Weights of a small GPT-style language model, trained from scratch on English Wikipedia.
Size: width 192, 6 heads of 32, MLP 768 tanh GELU, vocabulary 8192, 8.32M parameters.
Each number is 500 + 40 x the weight over its row's rms, rounded and kept within 0 to 999. Layers, rows and columns count from 0. Numbers have three digits each. The size before them is the row's rms in percent of the matrix's.

# up: layer 5 MLP up, 768x192, rms 0.0688, rows 473-504, columns 96-191
# down: layer 5 MLP down (transposed), 768x192, rms 0.0689, rows 473-504, columns 96-191
up473 102:497507537490425503486501462506441504519496505453498465473426553447526439539567567478530540510458580507472527466570443470420458651459499451465527518497496480465500514544496497550546440471572504545513582546510439512492440520503492469507511485474543436457569526458488505520466434532470474513
down473 104:473485543468488553524502526494463468520475458549457425481483500445511515493467498502447509548586587491510513489529566557556450495449517506489496510521557494568525505521509535563456597449463439506505528543491499439557460531459436507521497488470545574469423510564508557501477523479552550478
up474 103:543566488499478483554508419484418488544500526527540506518515497543436471438558428400519476438489492484571432542490525515474547512581573448468497480515488553510490454502452486446518487487551494471508476492471523562544531484522530484506476481571506528501450478539561542503443481549433461458
down474 099:537459496505547549501461394551494463474540488472393515446511501580525560511512449491471431453494505494440493492511484484551404499504523499516467554496512427541548536512512472473486511504507457510474483434483494522479550557527468431508493520494578559480494513499500515461486432563447476479
up475 105:499501494548502465488578489535611524458486591519498480463525484492480462494474461446516434521425454528415483503538504429475511520537480494440535493472490551547536524522468555525465438449484471558473458444439481459479517492535530501472594560471442482492414466558485525495476445576507518480
down475 105:537548534498576523452505485499535542477453569561554514545503500547485503515512521542519527470505500512427503508470557529374400511443449480494471394432556532454474474503478558458560517448522473533420478453466519543565499472519535485434540552468461540613479561515529465497481581488522485548
up476 104:565520561508477479438513467492560411484467461525458555492440470496525555499459524476519570511490552532532473482545485503489504513542504449567485458523468539454530459573492535502476539532473505448570501538463469517503442546553506554487528493418505520468554425495510584559447527475479455525
down476 103:486491454481594489493571467514564509551427490521469522485511483509520494483536465506448473470538595559403497492554537553486590507437487466552533490502471477474575466438521470429526549508472529500481475448534525484441475491527484536425416521510548513490539501573478471555442501535478472490
up477 103:505541480467594541510491515489511556524455557511507506524503502509491543519527474518510519457458528500541487392587480480435476481517512546533512486463449444543588494533527443479570511538498546531544469497505468498466500496526458540481500479494510501485434484542471485479496490548457518510
down477 101:458471498482476553487466508527497551514534481482460498485449542489480458425501513490492484595474521514516522533492529498550500505517429536487557519522606519493513487446474468558451467454432423547499445480518523502433467419456500530578493559430536530468522494456520475523474520477563484498
up478 100:521545468459431559516506455454452550512501526506421474533469451487513442471429482541513536496600503533499467581524551604581499538418501481494496524496496567471542555496541584573523492493425534491522454510491499458502535481466476508497483466491477503486534545511529467436509461540472512612
down478 100:457421436469518535523496561560507498493515408471566438434471499570439547541496527483505514504464499570441513524547514491527533473469484492481525462496507446486490605585533489481445480542541516526434495503471561474535507478494508492533535588484489599494456457540542546520408543543519503519
up479 108:541485542534523532471462501487516548530533425536497508467501579487525469422469536458502523518498546446549602501469487510533519457542459480479460479475460507501492513549519506470556500538550506499484558540460396435476459425508463548579508459439494487533525494490510520479444461538542474549
down479 108:593518416477536498531436494532477497514558508446466448501504539457500458471509419511471457462436500526462517540508545488486458549426497514500547491578442512529505509414542469494494496514513534485470430476534576501551530505528475467560453465515516466533501479546475574538474485576513485486
up480 102:398403486521505451518489447510436440475524550594496480437550514510541504510534413479541529506457513489517542520469513478522521473577519499496470495519462474510552480464544569498496582524464583558422523485560502483531445491417484556496468539566537499499482482459489481495541494465483593565
down480 103:482463558535575504430505578477540515550499491486530551478525549509450469498454457546531488485548520538475536506554445451480472561485527488439437561441549503460524502466536472451515454490498516535503531447484533454452425576530538566477464488519490432524547540468487477485496522536530503524
up481 105:549445555507519455532450495489478564455532533498513445481558402496526501567519571445515456446509476476498469507470509486455527409499448528525424531576488438528478435519504552524451513428526566479472489495525489498450577472509520490553487489464491499521517618441524438492522564474549569500
down481 108:490479530599492502461476459451538537485496498491443502537489505544522511565503472461536489529558515581546489464432523548511471484451395571459526487452479469449451501507568453526519495498409415524525485545493570487450512503514442579454502548562533504449485577529475452458510537445505536491
up482 104:519501555508562523539500563503475411497602521581507584506526426472483517514434560529471465460467469474454552467468484448490532506525505478466435455560510506524486442477487474502528429546502521562527424482526450488516515480454549489446494379504479542447510455460489500579530447508412430459
down482 096:517502541439530443403503572503582479508451511450488441456518494587534481476423497458483530483565513465433550495504510552528462521478511492524567490535552485457486514472459499453502528496431489452450532533518487489506453511531551494461520589516447441455453531485501513498520547523460548459
up483 079:526533451451562466541528512518443498544427518466496421555481569501535478449591431496480440564536511489545557460517519443533454522513442492489499551570535531508470530500509565555488480430578462524481487535545460542509414515435495505467486423470572490452466498489526516488487486500445555509
down483 080:531438548527545474542484470485501571522548459482555539440466510535422485526435543514461468540500511430487505463520516562491540525498482590520515507565480496542500465539546478486582540533441542476504442559456572512444501540488437474492526439473512487483609519490480472509515558425537502488
up484 098:495530502539507520470496518494544490559508514560489454490558503479481528527462509502447449502502543482506505392470507520427484498462596498490467470534476432502515531509529456516441541541454576514456532480445360475555461519494529442508506484487492472520487492456486501554538522524518489511
down484 094:397458546518480507511495532500523436484531454449535507535520508437466421527519489497499482480547486545439514544486577443468535559517534557519543496511497577440511540496528527527479544443389495400566432480479578471513496489500491463463546509573494522486453456492515468468521549448495493504
up485 104:433587515544529558541506520505404508515495452464478539543587464494480566509515495550523441521544549541484418538442492489546429453472582454518491522445520530474479486497537453494492510492483469567467512531510487552495463466473553506525531528509421431424496509510544539485522471480459494556
down485 103:491492538521473481576538522495453484527540525553535486510535514505437458509487435550514474503559542539471465549439512479465442524440614522520461492449480588493455461521513558558469495492506473492468524496418494496450569584496509461492497463501492463447467524514507462424517450536519528515
up486 111:482585492484440497565459498504445589523487506535525529525477441511452462482532481527481531455477446477469483491480430568473562544532528480518477482550516452518424508466548555494443491546532490515597492568484484466497499515522489521551490496486562598467511499503498506429444509537499532511
down486 112:418556562490533434469519480431464495479500537480546577539491548516478427498482482513493543525522489464528450519520547576413518477519454471494421427532459531445484509430578501500537482545579468519513489502466503466503550487531505503549440511495532479453444521549429519466518513477490503520
up487 091:445561471413516493490434601430473422487577477488503544491515478420489505548455488507475495486511507467511517455555522512532559440526477511518544451492529513546529499467479469552488526535557447495494475524494545485475443469413615496493577531534500515444501505505455463513545520529486536469
down487 096:489398559457502464533523482494558486430408494529545399504522503487495496470548551471542492502459485549491505496558573499516433547549558429511466515557469524472494440453569543515575523469509490459494526423499444474499519528474507448518493524515482471503468457493501617510519498391520458517
up488 088:459543474502480548569600516507479565550494442476537475510570472571524552543493531558486362496582475519507452487530445492566435461494501511519462513517563502494542419512467489545493521413531490455433572556481495548580511513506516527389421460459488519525511487516521475472454537509496512535
down488 079:629514466460464519472539550477526556521487540501520550525446444518484486469546502467491562459490556369468516422526491466435565517507487462496505448505480486505530461495512512443527458503523553542487439458572488477475473475515460437526507441464500520429436511545576465500532474409488526518
up489 103:549507547519506569455425550543546419491533483415469547475485462430465503534537516503559483481483526477463481491470524454557453555497530466546486461441505489503520421415489461518473474435543474531538543492496548510515451508517528527476498515446506529420481459516481562480505507496532532473
down489 099:561567493517473485526516513503500503481503455503463478537506461490513419498440522472541529544493470539516463472509520430507464463537480510482498502579498527478459516508434540450497507488619478568499404533500481544510552496508554513545559509523509511500585560537497418481507598543425499570
up490 087:473432508508526485575457430487532436523517519479489482531568534510576447504544457535509545538531457547530500495440476569565478526485492470545472483485582468451460508504476523424521450508398532492410497510482467553520534498528472512528514486523494472519468472480564474519405484524551541427
down490 084:552541503525459439449464430451506485543489489485504513451524489527485517522459454497494486523534568442474531536567433422501468495518449443524534505476439503518519500494498461522588466457470421518458463467547566515447553557519482492545580552534457500526459465470532483515506473456552505536
up491 094:491544492496570480476584552558519571553475539506486573488461494447556519514467476483475446514517506474480514460486533491487568457518477491525499456440518420515544551487453528480481565519464478523524601449505474391523479546553433539582546534507474480466531512530489508532454536514480544555
down491 092:477440481620450505493490460463492581468503502494492433475587563421490528490490503513439497516510482540482450531552545551501565524525550527445520453463486521504478489543536531457519488475558483520577513512438560464512535499461561401555519481525503496497429494439491491491439482407419526532
up492 105:486507544495481551602470496458448414517495501526458564513482470534490465579495502539530383522532521547495496596500470434564496483505572475486500380524461503479514486507462504419471487510522470494548513494496487478493420527486536533457612462455508461482554534568505498531568482522548528531
down492 113:511504515503526458524420550529476463487507498518446497531497514516555486512471543501492533518507409545534535545473462441520485418527520501592503482442461505485532545584427515439543510543489469492510528512458506483565514444450501518482513515445494399455424525515568455515497487446503479407
up493 085:467495576436447488522419542517544495554504533570521491466529479561515509472468491459527467406491506537421508538537460540494493521541549537499517530520541475538538577495460523546563443492490425461496512580448510506539542498464472529472554518500536520489533533524472452449498510530478544512
down493 095:547495525477566536518560525509415441489524537473510449500490522447468528521530576460565400509500472494572532438461436518500498425525559424439550492493445514506493473537516522497465544522481524445513479541493532519520457568478497566480507518540458551464507455396453597513491460482520466512
up494 107:459535483621501503536463536541487513519505531491420442472476482507545456486502505520487528503459463506461503558568470473545507430542535487504474521517482554523527454490503517503529477519490526525509543510527506541529489461458534418472436501450473452489512505516524441532562459473524472448
down494 122:482481473499470456515451518504399512517457491506485544427525512501509511510462495455490431521531519500569492499507537410483498514513430526518504493504556543488401546543510467514566505487511474496472606486415485498493493471458509539481453459527484456550458523543485542473474493479535548485
up495 098:478498485427518511488494494484508507492506537510497427467539448489486477537502542504504473496544545512552594515537522438499465566490438480496477479487529515463503516426481468605488544470502539535398591468486452453529454548452441613502472502533481537491503443481471566511518516500513481485
down495 096:528544472457522538527523510566497446522526478509483480516532548511508449480499510500460406480561526532512500480518521477521510589446501468534531537431518498499457516544492510472487563455423503585444451520463494511485436482513552544530578455527528549453423483459563498533513458419472446496
up496 089:546498456492534560484479548469506454474492496524524493500470474473523520478535506470519585411462378495499478443537478502478365477445503507528466486535465539425477571570449531450480471513497482548446539492532501552506449502476517544450468478584466464501479576520501534548461547491594528454
down496 088:527464571502555463532533521503548471490550494415541466476487460524537471504503559588550515512500503550450477462518563515479499490501524457474547530522589509490482466454506460561419512496479487413519458446521553455444504443542451530468523492477447438504486502509440497403489552499515497567
up497 118:467485543523516517502526486522511542506428488524525533504522479507433439531499481458623474433578445498537519458545482460528544444450538446507521538474516514408443526488468557443543455534519553524513545577486496507522501554391504439513473508480439492558501551482573530504543468509572537478
down497 120:467540541561419516545442506468509419508476546493499483565474522503476465511471461507576484529573515521501461469540466478533390507495538498564547517519518486484434507441458508549506532517595518520518435492508541559513546566510535487524486532480444472507508515493494548496542453526528509490
up498 093:496528517553451548542484508520551508576500569576562455537514416437549534440468495408442448511598450528450522410565501478564519531466560526494495523529523443450503545474429577506546488572540509491437513497465440534561508514517564493407474467509463497539516548491465530457528514537489487504
down498 095:444533515466550497480567448452531533386447482453474563418525493513464489509534454483462524500505488468491531531495501435473477530475531493538502444518506567511431514539489510489513457527427521470468524476590547483508495546551469458509487515591536537488496479508459499526512505508441522449
up499 108:505453430397526458473529449541523506553485429492461490485525448503464468544487495429501516499413451503453496541542506525512571465508593446487434548499529439486452517498471459556450493512504416540441501496494504568516585540530517474425507528460475478574476464516489581452491518502478493484
down499 110:429484479542479521535507488496507429538499465523522474454478562460416481456483508504462512469507510499488549489513530500530540515538572460438534503521536443431537542503570454408497556441509464487465524562534593436527504430438417466486460476457508535502491550546479509619555549496506515559
up500 097:523489514480460545471521396554500427513452368557505453554462507486569470552468514531495464474557509450539453529546472512431463552520576487511517513527532504505450448508519446507534498555499507520479520483492530549490472488440463447486538510518456450522395510468517530447509450572583491430
down500 096:447528512519435541560579455515471496515516464485457467539490465508472525517475529568507486522454511466541510468469543472438514466541525501529526511453544460482491511537463519520510357508453474530493464547445507504509521502435506574443436487493536474459482558452554492536471557481497551553
up501 104:454448470583480518548483527545420506513500467557516580516551493547474419545513545507528438473488447488463504516524474424463486572464470497550499409550443514516535520514511513476467555424549597458495519470486467464581552474475546586462518495461573485489542494506483511555560550450509522520
down501 109:535480479497482531509459505501483506481457500491543528499471459527478443504416515488478510465490520430458506497579483521468505522523464511531517550559561474466530503469604481464550561500533385476484463535418442468485521459488558479516491490499500465421558569434439534523430495465500538533
up502 108:561494516527501447505454470490513481498524539541481536545518552545466511500479456523514538494469472554530401532545483474485516490505571507479532540608453455483505460419507508470508515407470517476467527575470467448513511382510430565471491507522511458531523515549480535487482491469516504526
down502 115:551490470510520468451493536536507474503495500436529474458453524505440513522519404487541517486551437545508384458554478484476516587572601531516476527465449497467465493490525572485503511472474558564513580499552473398524552475496502504494472606498515474536528471503462549448568594458468496544
up503 098:490575541518445545496445354554440555501549476517534536474489462476446494456497470505450519521487445493541567444511536470491471478527486475476484540500515438521455506525513426567497527447391450485488496512415465535553568496438506467476483518480517550515534531495421502486519491490557587434
down503 096:474492480520414516557573452515470435565532551516511548560454550485467456531479516551508478540474493523422482502566563508482481521490470442523459483537464484524517497487555502519524522495509498473435425491444493489494550454522502554537515528467461541530493432503519544535514532469391551463
up504 098:529531494556485463472459484490560550520526526536435493520580467494431468551475490460483590502503457517526496532527453562479502477474466509486539521574564508481464437474494518508552487557446507467518514517484451472595487553532462481440444430563531495531455474535551484473431465471494463478
down504 101:494517501457507442515526487461516526481490473478478405472457416470522553542490461550518537561614553543553478428511453576489483518464463479452514537445439518482558517468517555538513536467492531498481468451439517482510524508488451553502607459506493460462566536524449466532538531509482512500